From a checkpoint of a small transformer trained on Wikipedia.
Training: 146M tokens, 4468 steps.
Each number is 500 + 50 x the weight over its row's rms, rounded and kept within 0 to 999. Layers, rows and columns count from 0. Numbers have three digits each. The size before them is the row's rms in percent of the matrix's.

# q: layer 6 attention query, 128x192, rms 0.069, rows 0-10,32-42,64-73,96-105, columns 96-143
# k: layer 6 attention key, 32x192, rms 0.0644, rows 0-9, columns 96-143
q0 080:497620511580522424606501535383484489487486564530512448463487530515430492471505486492482501493521423577482546490486560475496521472519534439411542
q32 158:515424441633473506531611570463533469491404469464538508492504499497422414469455562512458479427509522449433395494615499502533404538466439451485433
q64 064:420425484485550572461525566420567428556587555544555451507471599505569466484568531523517520415503493516478491549472479535491493437441500479518507
q96 139:480532471545495509524503529443586398489460598477494485458485520522552458484537479517418467459500610489466466504508480501438439537457509391475555
k0 094:496538391555482501558500398558425419489439537397465501457520458511518477399503451605515439467508531497602544554524486449449439637504548503483502
q1 068:545439514524493499412518461580580509521484439511457585503571476412582498487564528493516505515470542402555473551498441531548442540487484555574440
q33 120:542550613462523519488408412530439510580579506514491516493553425470580604528525477527514582587446449610582561568418500562508616508466543559491525
q65 071:473584565485515461523353437573436565407437466496452505448520440507438592515519484528527512600467502494499590427577533522545492576575547529538490
q97 093:499530527473529470470492484487423538489518379448501585533502436498530525534488478529587581547463394510467546460457500458560603503533503572542454
k1 076:496543522548478517509562531536568618498574513624554467569426470563423552617542572423525573572404433520493509507512565573533485432425458539466520
q2 052:550583505498600392514426472434452477399485532553572436449455539466460513494522546514582517518488469599423471483449555459489505436575565490454478
q34 099:529470501585468462549590544505497497469474454474504561518475483555438462462537513452453472434538483476437429452554491488558502546422500506498460
q66 067:532400489498497528562603513490605541552598526544539511544520543556501458479474543528428491469490477506461475548458425498465550466506480492506528
q98 102:527502470495528528503541509530558508471519575518538425575510559546446510524500480436479467475481562441495483560517529508378494537470597442391589
k2 075:485457494495457553487448535476466423435456502425423488495506489480564493423584447540366441491588510483452494465433406474524483481562488459537512
q3 052:536536464607454547462467527521551520465495436499391483482534465490432476493429411498492446510493538613544567496500468496527522582559479439481364
q35 098:506524495488466592518543514555541456529513418504524444506528556526418471523506519460453478487567442483447469558460573442591474527462571456480491
q67 083:475419551472401582424416578505485465525455462424493550463619539570451428496490453562527506489529578539483462465504476384516433529563473461525409
q99 095:488403514515426495468522576469477491481363492396503616480544505520509461479495535489526494465541420517397412455412428381497492450628445526573382
k3 098:413589423447544363555493440472497475445503521515537507438443439512537503504443484505485494555437414537541540543556548526501462551466528546505522
q4 062:475555499489436492460445429649550476496499470506491537461470496454599464559491404480495487435515549391600522543504558527598444529548507525458555
q36 096:524456496483491504424471510516494560472435493568496476500473388651519500473541533434515581438493460494500416539547473441482480495506502524522484
q68 096:514472497459431510476480558534488512487449383516496587486532428564482467470497427533550423438552470508484431443581465426446482497527620491580449
q100 099:482472520434437467500431464466376546505406523391434567500454451510515492532497453496596493525502440531444478446489463412593544462558568522504471
k4 103:501538472524435443494587493512621525481499437493545462454607535520499444523578504525587507495508541526513602465458619480486491468461482535458504
q5 081:556454477363501506474512559566446529450468399491517589496529485500566466547481512526525466499528493532520495530522423556474456505409521582610490
q37 099:452597507475525483468384398458562522567597532562547500506471580533543551541468490536478553479523463577467534492430516567492568518444586593505586
q69 103:449571480519518471538466527620543619490498446515514573504428458470451528556512489497493487541502449549500527494558557495507584537427490514579532
q101 109:575546478478528574514513480547486598511576537491567553517407471477463491541559529558530487525469473523602515495542561521551566552406555550549520
k5 078:620497585501489482493502495449472525534482404531483518686526487462503477554498451464477521567444452515561537486436529464464505392527434530472404
q6 080:424476576449567501541545387374548509504447531494488578497548481537499544501546569526419566489513563552515560442467446521476495415560469511557576
q38 098:498467501472538445480512454444496496454489471485474496488434463544559439471576539519507549533579566506463481446485478497448474476493476491565432
q70 117:461499473548591471506583551435462577467533578497493453501447467441511589479551460442449565546496502329469533524506493557530522503509504580467554
q102 097:535498531487522521586509426500500551509529534482435440543468496517421545506491497512540547573465542480431499516562490581604492557400532541466522
k6 111:594529477509525421530487495497493515561482430455498435576533492465424420490472498540466401464501512498560530521449457547331535570489520565461438
q7 093:386526506575580470542516569503546438566496546425484488453516496538411464464445490470462473451527508437490442413491473471477387459506518489437556
q39 114:500450474511513484478431548527513500458443547463456449483462472445448406504486456499457501481605564398546485445583519523509425543593493474515476
q71 124:365455459470568464463491607384451449512460580466473483499504454459606478432585537506433585468535529467466520458468484472452519514604497525471566
q103 113:524486511462513417455486537370429481516474542565491497470443452547541503508445429541534447516547550450450476547507508520438534500618487466495466
k7 076:507495533439475426506515441464572438499467499432483469438567448532478510405487422467579473439564512526586500488484495494499475593498467545516450
q8 079:507529402498420513540489509518518460455447520458479508474558610537554475510568539434566440547414416617516456535516491506550479509500494494424525
q40 081:539465496404552482405477531524394635389407438441516521493527472524503462553486575487512509519451506454528449487533434463525438501551587468507521
q72 081:537531477486512485399493539482535497441457470428464455510538526479541488502490490509446514495502411600574503486532421547535489562504477540494435
q104 086:529458478444480480486465494554464513484436403524477405547454490403474511502462567488490425543552418516434477493482437485593501476574483561491510
k8 129:385531432517528482482539520465473411506496554505481509430560498506515474398542507524537491466502546598435524539545516487496463580488564466463457
q9 095:563569432584432359511507427547551464482488411514471522427474516458525515460487497494579445533487494533459442581574490543512439502483540455497413
q41 085:510559519472359637528488448544581461490560460565510475583432552499489486510488447490561539479547465501551486524520533453496481453534581499561470
q73 099:475488474510400574530439559611531466447547531579479577513587443575561519478423527464553466461495488628489517483510512495561485534505519472500500
q105 095:432404508533472517499538547396468434433445604485516532504475490454592467557515509464488432512590517549546442615442542454479542381534498518534482
k9 102:535523363501493569545427571512401525452459469476469442356580452568481446455458514515495419482550567481629550436491459532403467562512492475512524
q10 085:490528523435477486455432539532396488436479461466510578510547485442572498459488479556501526575597492420445468515513453449573543521549536502500490
q42 090:469608511494526413611534572400513505443589530538517505488553406401576504534534500506531483423533486571397545463541456482441575580440499491499576